Part of a small language model's weights.
Architecture: RMSNorm before each block, untied embeddings, local attention windows, shifted keys.
Each number is 500 + 50 x the weight over its row's rms, rounded and kept within 0 to 999. Layers, rows and columns count from 0. Numbers have three digits each. The size before them is the row's rms in percent of the matrix's.

# up: layer 6 MLP up, 768x192, rms 0.11, rows 759-767, columns 0-63
# down: layer 6 MLP down (transposed), 768x192, rms 0.108, rows 759-767, columns 0-63
up759 120:431434487537494515464556531455617472509519498639495435399631557478468446479501490435618464522538595491462487482479465526574459560547543453571484497493456508466548447519483552506552497465506568
down759 118:509475486555507486574446528513498530491443440467559443486466594424502402521460632566633417488546467544502492552435508452545433551563521383591411502445530501446484449539467439544437513461508529
up760 115:591532471543472474454466518520568478434511469464535436542498585465424578548528434501548551532488447516484432509503371467508445573519429504503500509497525544437450552527516605526475455495509455
down760 112:509529484413499539543553486427525437447473493495474540498499589442573437550548515508599585454493494603454482516523570455579468340491523498531530516487491495506485525438538540501542468422479518
up761 118:387532597550543469447493535473556512450474486436604541430488497404514475554525466549526491591426489460469603486629500466535359514571447533460448552439492482533432456504389480432559502503556539
down761 117:538510520565560504583480529485494496472512546454513487455483514451596568475501477540421567530569588509479492435507452478582438512510625546551501494496390515494475441489373469536517494620557490
up762 109:451422562574495484513515521475498514548470513457525464485591477549420546449413495538553421506503430443601562481576456487530441576514560442544492540467451591449434460474492593487494515520586498
down762 111:493465470429477599465541498528488525441511405470578537507527488575528577521477479515543442425468560478554507530598497516507485423382481434517508508500609594469536474438475514382491479489635513
up763 111:515494485523542512462490407467655475594532460586535586583489485530545489487512510470454532605479533536502511533492425470517453463563446434448503521463447494458441508524556532673589405497448535
down763 116:486551466497492505516443541516458447492475509565424463524423574427537522502510516419571486526458541459490508450489544576518497561501503534504391569544442471505522562640469532504441555517507532
up764 098:386498528566464428473526555476479564469553539482427468482575556418580553445517479463528444558509454469511452498507497511396431479580489449504651460565501513439442576572477600554543470553478494
down764 096:449477459490435461456518513445507428490592505521429489499604555530561488497414495583519491539466475493541515524480575394420432475514488460524570461503523497425467400484516569561529405544520504
up765 107:484434546513495448527435544503471493516559518570556512501477542489604565508392514447528535502516548539541551505570516415470495440481451508581552565407503530543530516584399444462529576517479521
down765 108:528456464439477469604523474478468446543482551562508525613468495508548471619444521416540487464610489544508498516470422613506510498430470501488565444562546445466503501445530510480537573450472471
up766 095:390324572406498535447550476528537589492442516447507472453515502512528612430501476541477482521486496538537465399555478406574473482500619528491428509485472541478526485567463528522502543510436495
down766 099:501460524484465454509535604607486538493538513501581476607422497420470481492562501437417433505535608490482521526455464510616504424346506403432551500464477518510535553507533552510455468533502561
up767 096:528524472547501463525436465451475395531530427520502474496487527422519553545565507611442520550430567492514508471528548466513463494503521461438493514577527458466519589449436472611475459565505574
down767 091:593581477476418513551554511528536528561466585484564455549478447615502570445539482527408525519438483417690551478454588512465545560448524601486461546472434460532515479458503450493477507485569512